Part of a small language model's weights: untied embeddings.
Each number is 200 + 30 x the weight over the matrix's rms, rounded and kept within 0 to 999. Layers, rows and columns count from 0.

# layer 4 MLP up, 1536x384, rms 0.131, rows 589-643, columns 0-63
224,182,197,171,185,192,245,199,234,206,193,202,189,192,141,212,227,223,173,200,164,193,219,197,177,218,209,197,192,180,164,162,158,169,157,193,133,178,190,182,193,169,153,137,236,232,195,183,186,196,185,220,167,194,226,196,182,160,249,200,246,215,196,167
184,215,227,172,200,223,173,191,199,245,208,172,188,167,175,202,224,195,198,174,192,213,170,191,206,169,246,217,196,187,255,167,195,171,230,189,219,203,181,194,215,185,187,249,165,191,227,238,240,185,174,214,168,213,187,202,199,211,192,207,162,162,192,193
208,193,261,247,175,180,169,189,148,170,148,225,178,232,241,188,204,190,193,214,234,235,195,205,225,190,197,168,191,187,232,185,202,186,163,165,184,211,198,128,201,234,158,192,200,211,244,201,225,187,251,263,170,209,191,234,198,245,218,242,168,170,179,239
117,162,157,147,184,173,204,230,212,255,214,174,254,240,176,155,192,247,237,180,203,183,230,245,191,205,219,254,240,214,217,224,185,152,229,120,183,220,241,197,212,166,180,214,209,202,200,247,195,235,230,196,244,216,161,161,185,173,185,219,159,230,228,235
193,148,192,187,180,198,209,163,185,185,156,229,194,195,213,211,156,223,281,202,191,181,239,219,187,220,182,174,199,235,232,224,209,174,191,244,214,169,142,227,217,199,190,197,221,226,246,205,181,190,192,171,178,228,206,194,155,186,192,255,142,231,200,222
182,215,210,201,233,232,156,204,206,170,216,233,143,218,195,232,218,226,187,213,194,215,194,220,177,217,223,222,209,218,189,206,243,187,236,175,194,165,193,210,214,214,179,197,189,162,157,217,205,196,177,183,249,224,210,193,198,199,228,233,219,267,181,241
211,206,185,202,189,232,168,201,207,194,187,199,210,219,188,238,206,191,230,188,207,184,207,199,168,259,174,206,208,211,190,205,176,211,209,199,196,146,203,205,197,140,194,182,223,197,182,222,213,202,185,196,232,190,253,188,175,196,202,199,229,204,190,192
221,191,203,195,194,198,159,202,197,190,174,208,201,172,223,175,184,194,193,184,201,175,204,208,206,248,179,208,214,226,213,165,220,195,188,208,190,223,210,240,198,221,168,210,185,219,192,195,195,211,185,198,216,175,171,193,187,155,207,230,212,222,174,237
166,274,227,239,173,248,183,196,288,165,260,184,176,173,145,193,215,299,174,214,191,171,194,176,141,177,212,142,214,187,224,181,140,180,211,199,188,236,288,253,206,202,211,241,220,191,141,202,268,189,203,184,193,129,197,137,193,197,261,79,196,218,184,243
203,231,190,210,206,210,174,225,169,239,184,219,222,178,220,187,165,213,162,172,233,172,179,227,215,184,182,148,229,227,225,205,191,168,214,95,259,195,208,133,191,219,230,230,199,221,180,215,226,190,195,184,226,206,162,187,230,195,172,193,161,240,182,239
248,160,130,218,226,230,257,191,157,157,197,177,187,219,211,229,202,232,201,219,211,194,198,314,202,241,157,240,248,171,219,208,201,229,226,192,206,224,213,210,178,148,221,193,202,289,214,191,215,154,239,228,188,181,178,169,201,209,182,254,174,151,193,243
222,157,246,231,199,187,210,215,157,238,193,230,205,232,228,217,177,279,185,191,175,268,235,201,211,193,221,217,208,235,187,250,208,139,205,193,196,197,197,204,194,222,182,233,233,234,166,200,226,200,211,224,200,184,167,258,183,162,227,222,152,202,188,211
164,190,185,202,200,201,212,214,209,137,173,171,140,185,198,199,198,187,205,187,198,192,221,234,228,198,167,274,145,194,201,195,225,189,160,260,188,218,227,183,182,171,191,177,209,211,170,205,197,214,189,232,273,247,201,191,193,259,164,225,206,204,183,183
219,224,174,250,189,205,170,182,178,218,200,171,215,216,184,223,185,234,224,192,206,154,161,299,202,209,207,226,185,169,153,168,178,207,205,140,172,221,268,230,184,167,220,224,242,176,152,132,204,178,214,113,145,196,238,222,165,219,216,178,213,160,125,186
187,178,170,149,159,240,122,198,188,193,240,156,172,171,243,178,174,222,216,180,202,152,204,193,187,216,183,206,174,238,191,208,207,191,161,190,191,174,198,162,235,185,215,249,263,199,228,185,189,207,130,155,183,192,204,198,203,237,201,180,188,207,200,190
195,202,191,190,186,157,164,197,237,247,202,227,172,136,230,218,207,233,216,210,194,173,189,170,191,203,188,157,199,246,211,185,139,182,184,200,154,252,202,198,220,230,189,241,173,178,199,205,198,192,215,191,201,210,175,213,216,236,210,207,212,185,209,142
153,206,222,244,194,100,230,157,147,189,225,209,224,256,229,177,180,203,222,183,232,192,206,190,211,194,238,208,239,208,222,230,186,161,179,187,192,147,197,141,152,166,208,244,205,236,192,185,251,230,188,161,237,248,181,183,147,168,227,218,160,188,176,168
144,187,235,244,230,218,268,245,265,230,189,167,141,229,218,108,265,122,106,230,174,174,304,154,174,220,97,98,163,213,135,229,192,141,242,164,217,264,195,225,267,264,246,78,151,189,177,204,219,189,272,147,178,189,278,162,206,200,167,72,221,251,205,225
177,235,202,220,159,195,210,199,193,193,183,219,181,190,184,213,222,274,198,158,227,157,204,167,209,206,186,202,190,213,272,270,221,196,203,170,254,199,258,218,173,283,235,157,218,201,152,126,199,176,218,190,198,183,221,190,170,211,198,175,179,197,149,198
175,196,291,195,241,201,99,175,223,213,181,212,188,189,214,228,122,133,234,163,198,202,245,195,199,189,221,167,211,189,165,221,193,201,132,207,239,273,220,249,179,209,189,210,165,173,170,184,196,232,164,204,277,180,194,239,189,249,187,149,208,259,202,233
157,172,207,200,185,203,166,256,207,254,164,172,196,138,169,224,216,234,221,210,162,125,183,203,207,188,213,194,183,227,181,187,184,166,228,241,174,184,216,200,210,175,216,248,191,201,212,205,192,186,179,157,177,209,193,228,202,196,226,112,185,201,179,191
152,203,217,219,204,219,205,215,191,178,212,174,164,233,211,267,246,185,188,178,210,147,164,165,212,192,223,177,212,154,207,180,198,192,238,249,185,202,249,206,201,197,191,238,203,179,172,215,184,180,180,189,212,166,171,144,170,240,243,204,202,129,232,156
175,138,200,156,207,194,215,220,213,217,171,160,199,185,256,181,146,205,232,190,186,187,126,195,175,189,211,196,200,203,248,213,277,190,207,169,188,241,203,179,170,249,200,230,177,231,201,201,213,210,185,192,233,164,200,223,210,225,212,224,199,193,190,206
177,189,205,176,208,235,165,207,178,203,197,170,180,228,217,166,212,188,210,136,128,175,194,211,164,258,169,218,176,181,174,165,211,174,142,206,208,219,159,140,190,211,158,159,207,254,216,217,178,221,177,169,259,215,175,238,197,175,192,202,159,179,161,180
229,198,203,211,237,182,217,177,217,160,223,161,174,239,236,208,207,153,210,189,213,229,212,205,141,237,174,179,229,216,190,162,261,197,213,212,230,218,170,218,241,195,235,172,188,171,189,192,180,185,226,190,198,227,209,203,189,182,223,153,218,177,177,184
164,171,169,192,204,157,199,199,146,244,189,143,229,188,168,226,225,205,149,233,238,186,178,185,236,175,197,178,131,237,168,204,201,206,191,217,151,195,187,165,168,262,204,186,245,181,171,213,154,172,173,140,163,207,205,212,181,154,183,190,205,195,182,194
189,243,226,235,182,223,182,203,209,222,166,218,150,192,167,232,228,205,220,210,176,192,208,223,225,166,242,239,122,191,234,174,144,239,192,157,158,217,205,199,165,189,241,240,198,201,189,221,236,193,169,216,205,254,172,207,141,232,191,189,203,168,160,186
152,199,197,204,227,241,216,183,221,228,228,249,167,165,234,165,209,165,236,195,209,182,182,204,178,153,197,245,193,176,211,172,200,177,178,236,249,269,196,188,208,267,191,207,197,254,224,233,191,205,200,199,218,260,209,190,205,203,235,176,193,179,189,196
184,203,198,223,177,184,208,199,209,179,218,217,205,242,215,181,201,213,203,225,219,188,183,211,177,210,156,153,183,189,226,188,210,205,198,259,206,203,209,219,205,175,197,221,201,172,172,172,185,166,201,215,181,174,213,194,189,193,192,173,194,185,202,174
203,209,272,127,183,170,159,199,139,158,199,191,199,237,177,223,215,222,183,196,195,241,239,243,172,147,233,224,239,248,263,194,219,171,199,133,176,259,192,214,159,131,165,193,189,260,190,220,204,228,138,230,193,192,269,235,135,205,225,220,231,214,227,216
191,218,223,164,187,210,219,233,142,187,174,164,223,187,244,229,233,261,223,200,178,158,201,244,300,177,166,202,255,232,267,204,135,230,183,248,220,156,222,145,162,174,177,211,190,209,215,248,261,277,217,218,203,220,166,207,186,188,207,207,48,196,201,208
188,148,187,230,194,146,195,203,203,237,283,225,190,169,205,229,206,194,190,182,202,218,200,187,236,181,237,227,235,176,132,222,169,191,174,177,227,184,159,206,211,239,170,165,212,214,228,257,202,222,189,183,234,203,224,174,158,212,207,161,170,237,196,243
202,190,247,175,211,205,224,140,169,206,185,215,253,215,198,152,227,201,185,217,202,173,211,162,195,205,218,202,173,221,295,195,225,193,237,271,225,142,197,170,183,135,157,175,184,163,186,256,221,212,196,259,218,203,162,237,192,179,142,159,152,203,190,268
181,214,174,192,131,191,208,232,241,166,189,125,188,167,191,198,256,189,191,226,135,190,216,167,224,123,151,221,178,270,207,172,174,222,173,177,228,151,224,246,188,170,182,148,198,167,209,188,210,194,209,239,225,209,139,215,195,183,195,190,215,143,204,198
218,179,242,200,198,215,190,181,190,189,202,208,185,192,205,201,190,181,196,203,196,196,173,206,171,190,201,213,196,189,215,161,215,198,199,234,216,219,208,195,194,176,192,226,201,205,167,199,205,199,215,202,229,191,196,221,178,174,218,182,214,221,219,212
155,190,221,196,188,173,192,229,143,164,197,221,215,238,239,221,195,196,177,215,221,233,225,191,209,211,194,210,226,201,146,220,207,160,237,207,232,169,207,241,179,152,226,204,155,207,159,208,199,262,203,225,157,227,269,221,238,202,173,214,173,178,220,215
202,178,184,199,191,175,206,194,220,186,194,192,213,230,180,189,220,215,175,213,150,188,193,214,210,190,187,218,196,199,205,199,199,202,196,202,228,193,213,187,212,173,205,206,193,211,212,203,193,170,226,203,201,190,213,207,162,210,198,174,202,204,159,211
207,232,200,229,207,226,176,212,212,190,205,190,180,206,166,192,236,196,197,180,205,194,259,231,210,145,234,242,166,228,174,215,166,230,154,134,183,203,200,125,160,238,212,229,196,182,214,240,184,270,139,185,138,208,200,267,193,240,178,137,216,218,270,199
195,234,164,230,191,161,209,197,207,207,175,200,246,202,213,203,268,184,174,207,227,199,217,216,264,208,209,278,250,230,274,174,241,184,142,235,221,184,218,166,211,147,243,191,233,216,169,165,208,197,242,224,224,184,241,174,256,164,155,244,170,167,185,178
179,236,207,163,174,168,175,226,233,183,208,203,225,253,198,174,237,192,147,180,264,225,201,214,156,176,188,234,193,187,152,241,169,213,158,224,192,196,219,159,215,250,233,137,225,193,244,192,229,191,194,160,177,217,182,188,201,185,263,171,200,194,154,235
202,160,195,189,265,219,213,216,209,165,165,210,194,233,211,199,183,189,202,167,191,231,151,207,226,222,167,190,158,200,186,164,208,183,217,198,183,169,189,279,185,226,258,223,199,237,223,187,230,231,187,196,144,177,195,227,220,218,210,154,210,180,196,156
219,206,212,215,186,255,202,194,209,195,205,189,185,174,211,208,239,207,182,144,191,163,241,219,229,242,201,150,217,169,212,192,198,199,216,199,243,225,254,181,245,185,207,231,210,191,218,212,192,184,144,128,174,151,193,224,192,221,171,249,195,177,172,126
210,151,233,263,228,228,259,210,180,145,194,239,148,235,184,253,243,200,181,183,230,174,188,180,215,215,145,162,233,229,226,204,228,184,231,248,186,195,204,212,169,225,190,248,171,240,185,232,235,153,228,180,221,160,229,164,190,155,248,234,189,190,159,218
177,181,214,205,219,196,210,173,239,212,218,224,206,191,158,221,235,205,186,137,141,211,176,139,188,209,228,230,172,170,257,138,159,241,213,119,188,268,185,202,273,196,172,189,156,187,157,197,265,244,197,195,273,225,161,195,202,178,219,218,204,182,198,207
202,210,219,202,245,167,214,236,238,191,189,193,160,270,222,189,202,169,142,186,249,202,180,225,188,161,223,162,228,176,146,193,213,210,208,158,223,167,166,181,200,223,204,183,200,169,182,189,216,236,187,208,225,232,193,198,210,191,183,192,215,205,195,205
217,255,236,165,225,199,184,206,163,177,159,167,244,206,191,203,187,180,219,197,200,215,137,174,235,219,205,186,236,199,241,224,196,161,232,151,127,171,162,184,227,187,164,195,215,300,226,220,168,195,168,207,174,210,232,228,223,144,209,258,196,220,127,193
227,207,209,235,200,238,229,195,192,221,190,168,202,175,221,172,197,190,217,209,225,193,181,232,216,230,215,159,197,184,224,194,199,215,196,183,192,155,193,191,189,217,193,194,172,181,227,219,187,178,207,211,153,166,210,198,196,213,205,179,210,174,228,195
201,204,203,174,186,184,149,179,235,223,181,209,191,248,188,230,256,199,188,197,193,204,202,177,214,206,190,217,193,244,210,238,230,197,157,209,178,195,200,185,172,190,192,199,189,149,169,197,228,178,194,209,202,213,184,219,190,206,202,190,234,237,189,211
217,180,183,214,169,193,197,187,223,147,184,226,205,185,206,188,195,214,171,210,229,256,198,214,181,212,181,184,240,171,200,198,182,226,185,203,182,223,230,213,199,227,204,237,217,211,170,191,183,160,195,210,196,215,213,215,191,228,194,212,185,201,221,188
208,181,168,170,174,202,240,166,190,233,176,157,223,225,208,203,212,179,207,184,229,210,204,183,224,229,222,230,246,210,231,198,232,190,180,153,184,181,218,196,205,228,181,137,223,193,271,174,170,167,217,123,261,206,173,179,187,222,182,192,173,165,176,125
191,233,170,172,144,172,184,239,276,141,170,240,157,152,178,172,183,174,206,153,181,237,241,198,226,245,250,174,237,196,239,156,235,203,225,165,191,226,209,186,240,198,233,137,179,265,230,180,234,160,228,192,226,231,160,210,198,187,217,268,205,166,248,228
210,205,177,212,196,218,196,213,196,191,224,213,196,206,156,186,201,196,185,199,211,166,147,246,220,179,207,159,198,168,207,161,195,184,185,198,229,227,196,243,190,231,212,155,175,202,168,200,199,188,218,184,188,176,195,175,190,229,207,214,238,209,223,200
190,197,206,158,195,208,227,203,233,196,225,244,189,181,214,189,217,185,224,215,191,189,187,211,194,196,192,160,240,180,218,203,205,211,206,204,243,214,205,210,200,217,200,252,206,201,176,217,191,182,203,174,181,224,202,187,178,227,201,200,194,177,184,174
172,183,211,183,271,236,143,222,216,206,192,236,174,184,135,172,251,223,210,177,160,191,222,164,228,179,144,180,190,243,172,189,206,175,232,236,142,202,188,163,172,258,174,193,151,155,147,260,209,158,163,217,212,204,186,261,142,222,163,177,203,271,120,194
212,207,197,235,221,167,203,192,183,200,206,164,180,174,175,205,250,272,216,239,201,160,204,195,194,192,246,209,179,221,188,240,154,182,180,230,226,146,244,222,222,180,186,287,217,174,199,228,180,192,195,183,149,198,187,198,182,211,221,171,222,154,210,184
# layer 4 MLP down (transposed), 1536x384, rms 0.0458, rows 589-642, columns 0-63
151,251,209,234,201,189,188,172,230,153,197,194,176,179,183,185,175,148,256,186,213,216,171,211,238,205,235,242,217,225,224,199,115,240,208,212,253,205,175,169,236,206,232,202,138,193,222,229,195,156,188,172,190,216,177,187,233,257,279,226,137,213,164,220
203,222,212,220,211,178,237,196,242,169,172,247,213,210,204,241,231,253,198,238,139,198,194,212,189,179,209,179,180,198,107,222,192,241,202,189,209,205,215,202,155,231,196,213,233,206,172,181,171,245,229,195,218,238,188,236,141,224,199,204,207,233,171,207
184,204,230,224,217,222,202,257,210,163,220,186,222,166,218,242,191,223,195,148,180,167,188,190,166,234,167,229,238,224,214,228,233,188,223,212,168,205,200,207,190,202,235,223,226,207,155,211,222,181,182,215,235,185,161,177,222,187,205,227,173,191,229,203
245,240,236,229,241,232,189,175,114,123,169,233,207,157,199,166,222,240,173,179,220,228,193,176,137,235,202,149,145,215,182,236,226,257,204,217,227,161,155,211,190,200,254,168,272,191,216,165,193,164,117,161,171,220,188,196,178,180,202,219,160,192,158,207
137,242,208,217,221,195,214,249,254,236,252,150,157,173,160,237,180,233,199,176,157,163,182,160,183,211,263,196,173,172,200,217,187,224,223,120,158,205,226,189,181,205,226,210,217,186,152,247,230,179,141,249,188,154,193,162,221,218,227,199,264,164,213,213
191,174,185,214,178,221,225,200,245,264,204,161,221,197,216,181,165,176,216,176,254,222,180,216,193,220,201,193,178,218,230,195,214,216,198,201,185,235,199,225,193,207,207,241,181,169,203,215,142,227,203,224,180,176,213,195,201,221,193,175,215,217,193,206
203,229,214,157,231,224,211,163,187,167,185,175,169,188,188,161,215,214,160,230,270,188,155,216,253,203,204,204,184,201,177,208,227,226,191,150,199,238,205,185,186,214,206,198,166,221,184,188,193,194,211,216,189,192,195,202,228,177,151,196,181,178,230,212
160,192,193,221,210,204,242,190,208,182,209,188,196,197,205,243,212,206,198,173,202,211,222,198,218,191,179,210,197,187,231,196,217,205,175,210,191,177,187,195,199,207,224,188,182,200,207,209,219,183,205,201,193,223,243,210,196,201,168,211,196,181,217,176
255,198,197,168,200,225,175,205,177,212,164,262,224,221,278,204,194,138,233,235,167,270,219,126,187,192,200,243,260,159,183,218,251,230,195,187,203,176,193,245,207,213,239,177,172,239,223,190,177,198,189,202,224,246,169,222,256,228,211,177,207,190,191,147
243,179,203,159,142,137,178,214,185,217,170,200,182,170,231,299,243,193,232,200,137,218,157,190,216,155,204,193,160,221,181,205,209,212,186,219,175,251,188,183,195,189,189,196,215,201,225,230,185,189,159,227,219,212,188,245,229,131,232,239,196,188,214,240
256,202,214,294,160,178,151,193,201,211,188,188,244,146,181,171,198,163,222,159,222,238,243,173,184,303,141,190,216,212,227,126,169,209,200,180,244,176,263,223,230,185,134,174,256,172,300,222,234,224,253,212,188,258,222,201,189,233,162,155,223,228,180,213
194,203,178,167,156,185,207,165,234,219,268,202,185,235,167,211,216,206,209,180,208,186,174,152,174,176,204,189,190,220,224,189,206,209,192,182,219,186,240,159,194,211,163,194,202,188,205,211,181,210,184,174,163,191,201,156,186,198,171,168,216,164,242,247
242,149,198,194,181,178,196,159,197,213,165,231,181,239,235,199,234,254,246,231,195,228,219,195,158,191,235,210,219,135,153,212,224,202,177,110,215,151,157,192,210,227,184,170,210,195,183,209,191,211,225,198,204,192,176,190,227,219,221,203,199,205,186,156
179,206,196,194,208,188,258,225,204,134,188,218,210,199,190,194,219,273,196,224,237,218,260,146,165,198,195,180,254,180,246,155,153,189,184,250,242,189,125,205,188,215,174,171,185,178,220,240,182,263,164,228,131,176,190,206,237,173,224,210,188,198,205,137
190,207,256,231,225,158,208,257,159,213,211,225,161,188,185,183,197,184,172,233,186,210,212,206,198,163,203,217,216,129,192,180,214,171,209,215,195,231,183,197,195,253,229,194,163,202,182,181,153,178,224,202,208,217,180,195,194,89,189,214,218,195,207,199
179,200,188,228,201,188,221,205,154,179,213,163,220,248,183,169,204,163,191,229,205,227,191,171,148,216,189,263,190,256,192,182,208,211,184,148,198,254,190,185,264,166,188,194,203,209,214,149,185,194,214,194,161,204,218,197,191,207,222,220,198,192,176,175
225,187,237,192,220,256,187,162,211,196,154,234,203,180,160,209,169,226,257,185,189,213,208,176,222,146,177,195,179,256,165,179,181,229,182,188,254,163,188,191,248,216,233,177,228,177,226,190,171,177,162,211,161,192,234,198,310,238,243,180,233,200,185,253
214,174,229,252,162,227,201,165,124,237,201,166,253,168,137,266,217,236,192,178,220,290,172,226,170,173,289,290,230,201,240,191,177,210,227,142,188,178,189,158,150,172,190,235,139,186,196,224,243,191,208,328,187,154,161,318,234,304,127,251,140,259,266,186
249,221,177,193,200,218,184,187,256,211,202,167,234,174,227,172,176,218,240,226,133,180,203,163,278,161,253,209,220,181,217,236,187,193,204,144,211,179,216,145,247,231,172,200,205,209,239,233,225,181,219,186,220,157,159,199,176,256,183,221,144,182,231,188
148,174,144,223,270,222,207,153,172,253,153,253,183,187,216,155,248,189,130,224,238,191,224,180,238,272,186,194,212,203,175,204,281,198,254,185,258,178,227,154,218,201,214,204,250,219,160,187,234,196,260,151,164,257,161,185,200,163,149,194,201,163,222,176
226,214,226,194,227,232,205,214,176,207,203,211,198,211,224,192,192,175,191,198,227,184,232,195,186,236,202,185,207,159,195,210,210,183,209,192,158,188,219,225,194,183,229,200,197,173,249,243,196,211,257,230,220,206,165,203,181,166,201,242,224,204,189,189
163,203,212,205,224,229,170,217,188,202,230,166,199,186,188,212,172,190,261,116,184,260,271,182,219,165,243,232,184,181,157,196,130,183,190,224,207,229,193,209,191,213,172,192,208,221,193,177,204,235,182,208,188,240,198,255,211,193,90,247,199,175,204,207
257,211,222,234,232,228,229,211,182,144,178,216,185,213,214,215,226,199,203,190,173,219,267,195,198,221,221,257,240,172,182,185,127,226,180,230,187,208,152,214,183,225,224,229,200,152,253,152,213,187,179,244,162,197,201,157,201,194,149,246,169,196,172,240
211,200,174,195,161,128,201,179,227,227,157,245,273,172,232,209,194,177,201,272,192,238,204,184,195,183,227,206,204,270,221,209,207,206,211,133,198,176,229,204,189,254,212,145,191,184,194,158,245,169,179,230,143,208,206,151,232,231,217,174,213,189,222,204
217,218,192,185,180,242,222,186,200,216,180,210,231,170,211,186,182,233,207,258,178,184,207,175,237,194,199,176,203,210,160,197,216,176,171,188,199,153,174,225,191,224,158,222,185,231,183,203,223,213,206,185,226,231,175,211,224,224,187,196,234,243,236,229
177,238,215,255,252,260,251,214,210,184,218,240,200,175,193,160,210,108,215,217,224,201,199,230,159,245,176,172,225,238,230,237,195,186,231,155,184,223,192,230,191,160,173,202,203,228,219,197,184,194,246,225,205,199,181,238,232,202,184,196,184,196,205,135
235,202,223,203,186,142,224,197,215,205,206,175,212,193,218,188,178,212,215,253,180,245,167,223,191,222,199,168,252,227,175,215,187,200,175,252,208,180,205,207,214,256,119,158,183,175,121,181,175,238,205,175,220,172,218,244,197,160,187,228,255,202,222,151
242,222,166,222,139,148,181,131,192,146,221,195,245,204,205,203,187,201,187,244,216,254,152,181,173,222,177,128,203,143,208,169,209,171,218,147,230,183,221,239,255,105,229,174,211,203,213,170,226,237,203,203,168,190,89,197,199,223,253,193,173,191,240,139
188,196,198,189,202,203,207,219,193,185,180,222,210,170,201,208,194,224,201,202,169,193,167,206,184,220,197,211,186,204,173,221,193,178,191,212,191,183,181,204,205,183,166,173,192,189,207,189,188,172,179,196,206,189,227,183,182,181,250,207,218,209,199,210
172,203,138,187,158,206,144,202,257,187,239,230,281,188,226,252,173,235,197,215,163,180,181,193,188,271,203,291,196,173,224,193,194,222,227,198,192,145,206,203,271,286,223,198,177,109,192,232,199,196,163,129,193,244,255,225,191,179,216,194,164,216,183,231
165,230,230,231,239,179,201,163,221,181,266,262,130,209,132,157,147,157,164,263,235,182,239,180,195,196,197,244,226,176,167,211,215,199,177,157,199,232,195,228,235,201,198,229,219,185,215,160,146,185,214,218,192,174,217,195,225,200,153,179,313,155,166,200
205,184,202,191,164,202,294,190,158,190,153,232,164,206,226,102,145,194,197,188,231,240,214,211,197,182,168,190,263,166,176,246,202,210,221,220,170,186,200,233,234,182,201,207,253,199,147,196,179,239,131,183,192,174,207,195,206,244,200,197,290,151,195,196
203,206,175,274,196,188,213,231,191,191,228,188,180,192,189,186,221,179,208,198,192,222,188,202,152,196,155,225,237,216,180,225,166,221,235,156,229,227,196,219,227,243,190,282,244,231,205,151,219,207,209,154,167,224,230,201,206,221,221,205,241,192,222,115
183,252,184,105,235,209,200,213,194,197,196,174,249,193,199,202,115,145,164,234,221,215,193,210,176,249,159,224,189,182,201,191,220,162,203,227,254,218,210,190,173,143,114,186,176,220,171,287,145,147,210,159,181,226,183,235,198,195,194,179,242,225,237,155
183,236,192,200,201,197,202,205,214,206,185,195,207,210,207,231,208,202,197,183,189,179,213,214,211,199,190,189,189,192,181,197,176,213,183,196,175,173,213,202,187,195,199,185,204,228,215,178,204,214,190,184,181,206,233,177,220,205,159,222,190,208,210,180
238,192,224,226,180,228,206,194,225,259,205,149,191,171,145,148,188,224,259,177,227,197,195,168,238,206,204,128,171,219,214,204,184,262,191,149,146,164,202,215,173,198,135,179,239,204,218,180,253,153,225,176,160,165,209,184,229,231,209,186,212,195,209,208
180,221,189,194,185,222,193,201,211,187,223,189,192,198,216,185,187,202,194,187,264,209,223,207,192,196,214,195,197,201,218,228,200,199,218,185,186,205,199,207,206,241,201,180,190,216,209,196,184,221,197,188,186,215,197,183,201,185,196,212,193,164,222,203
227,166,213,211,199,132,153,213,247,211,238,189,174,212,211,246,118,204,165,250,181,219,100,196,166,226,208,203,220,152,196,211,200,225,237,190,129,185,207,224,192,196,252,161,190,208,105,200,212,195,295,135,263,223,254,174,201,187,187,172,215,146,151,150
190,177,218,180,230,268,179,210,184,169,164,165,177,173,172,211,168,194,192,195,190,235,238,149,205,258,198,141,258,174,205,206,164,194,281,198,140,199,250,193,158,235,154,244,170,214,214,216,203,130,236,225,201,192,168,232,152,184,108,131,241,192,242,212
242,207,217,192,209,191,214,143,198,182,193,219,154,159,182,228,188,200,241,198,165,179,202,234,195,163,195,166,197,194,197,226,201,177,233,225,205,201,176,201,194,220,208,208,165,205,134,204,184,175,230,241,201,197,221,207,221,198,143,213,192,211,208,216
178,224,215,210,181,208,202,160,237,206,187,205,190,172,186,192,204,217,181,239,189,197,202,160,170,238,196,167,203,249,226,190,156,184,243,204,172,238,190,137,245,180,183,238,225,230,212,221,156,151,248,220,279,234,199,151,186,185,208,190,231,218,252,250
181,199,171,212,218,190,197,217,184,194,195,194,190,166,201,209,188,232,190,195,207,257,180,225,174,191,220,224,218,221,256,154,224,184,220,191,172,164,111,196,171,214,190,181,217,215,190,224,226,195,224,250,212,237,204,218,151,231,196,204,210,200,168,236
218,247,194,139,165,174,131,180,213,163,192,200,274,203,254,143,120,240,186,198,267,254,206,241,251,239,226,229,199,195,147,227,154,160,175,210,158,241,195,182,245,159,214,154,238,184,211,207,167,251,180,256,175,188,175,253,193,210,128,236,206,211,199,162
279,254,186,172,184,170,166,180,222,200,209,153,206,213,216,277,190,175,243,170,159,195,201,217,166,192,228,160,232,235,160,232,216,172,217,255,215,164,167,128,225,187,184,192,221,231,222,234,219,165,223,131,190,261,187,170,197,191,131,187,187,264,221,196
196,222,186,222,161,248,213,159,123,212,200,173,229,145,192,194,203,169,223,203,190,199,217,191,252,209,228,195,169,196,231,214,195,218,179,224,185,215,230,263,229,197,204,184,206,210,239,197,191,224,229,192,187,207,235,208,184,219,273,179,187,170,224,198
153,142,242,219,175,170,244,214,181,180,211,166,225,190,202,191,219,178,234,163,136,158,236,199,176,198,213,230,209,160,167,217,229,176,177,227,252,217,182,250,165,178,224,168,231,140,183,178,205,181,173,184,185,154,184,192,208,201,196,162,241,179,191,171
198,183,203,202,206,193,206,222,228,206,208,213,194,203,203,215,213,207,214,198,198,198,219,175,184,177,228,218,199,204,198,244,220,188,194,178,203,186,207,216,197,207,206,167,197,187,174,223,175,195,215,181,193,208,173,207,198,213,222,206,168,212,187,210
233,227,213,221,204,232,215,163,184,186,160,211,228,191,220,205,189,165,205,246,203,192,188,157,145,207,194,220,208,190,218,164,246,197,220,147,182,226,173,225,191,170,200,236,265,205,244,186,204,212,190,189,210,212,217,197,158,213,209,237,211,198,188,226
201,213,231,154,230,198,225,221,204,207,225,218,194,182,170,218,196,175,206,219,186,201,216,176,195,174,192,191,176,194,197,232,218,201,166,226,207,189,187,211,200,204,162,164,179,243,187,191,195,168,191,167,196,191,206,206,200,184,232,191,178,219,206,174
186,232,217,208,175,172,181,184,197,198,250,173,281,227,230,219,199,177,198,191,198,189,214,235,210,263,194,212,164,177,235,158,259,171,195,177,250,270,199,167,215,191,204,136,180,199,174,198,181,250,167,187,175,247,216,231,165,167,188,246,233,204,232,164
232,180,220,211,188,221,268,222,208,216,222,212,194,174,194,199,194,193,185,164,168,176,181,141,148,207,195,142,210,243,205,206,190,233,220,138,183,206,194,226,191,190,168,146,208,222,232,228,233,210,244,213,204,189,130,180,177,240,226,259,193,193,194,217
215,185,184,214,176,180,190,197,189,210,202,223,165,244,217,160,198,218,176,162,189,198,220,179,219,196,187,216,197,197,239,179,211,179,200,242,217,182,193,172,172,257,199,213,216,253,184,238,191,233,229,158,169,242,181,181,173,171,218,207,138,168,217,201
198,215,211,206,215,203,198,211,211,173,187,192,191,198,198,217,210,199,199,185,195,209,210,205,192,186,201,211,161,178,183,202,214,182,180,208,176,202,184,211,233,187,209,158,195,181,224,163,187,196,192,200,199,218,229,199,193,201,213,184,212,228,200,241
169,270,201,178,238,163,258,167,163,238,225,225,183,168,274,170,175,207,181,234,248,159,151,229,175,231,233,158,236,189,194,177,214,256,207,211,227,171,235,187,203,191,193,243,235,199,189,193,238,256,181,228,230,290,267,165,208,197,202,214,278,200,311,167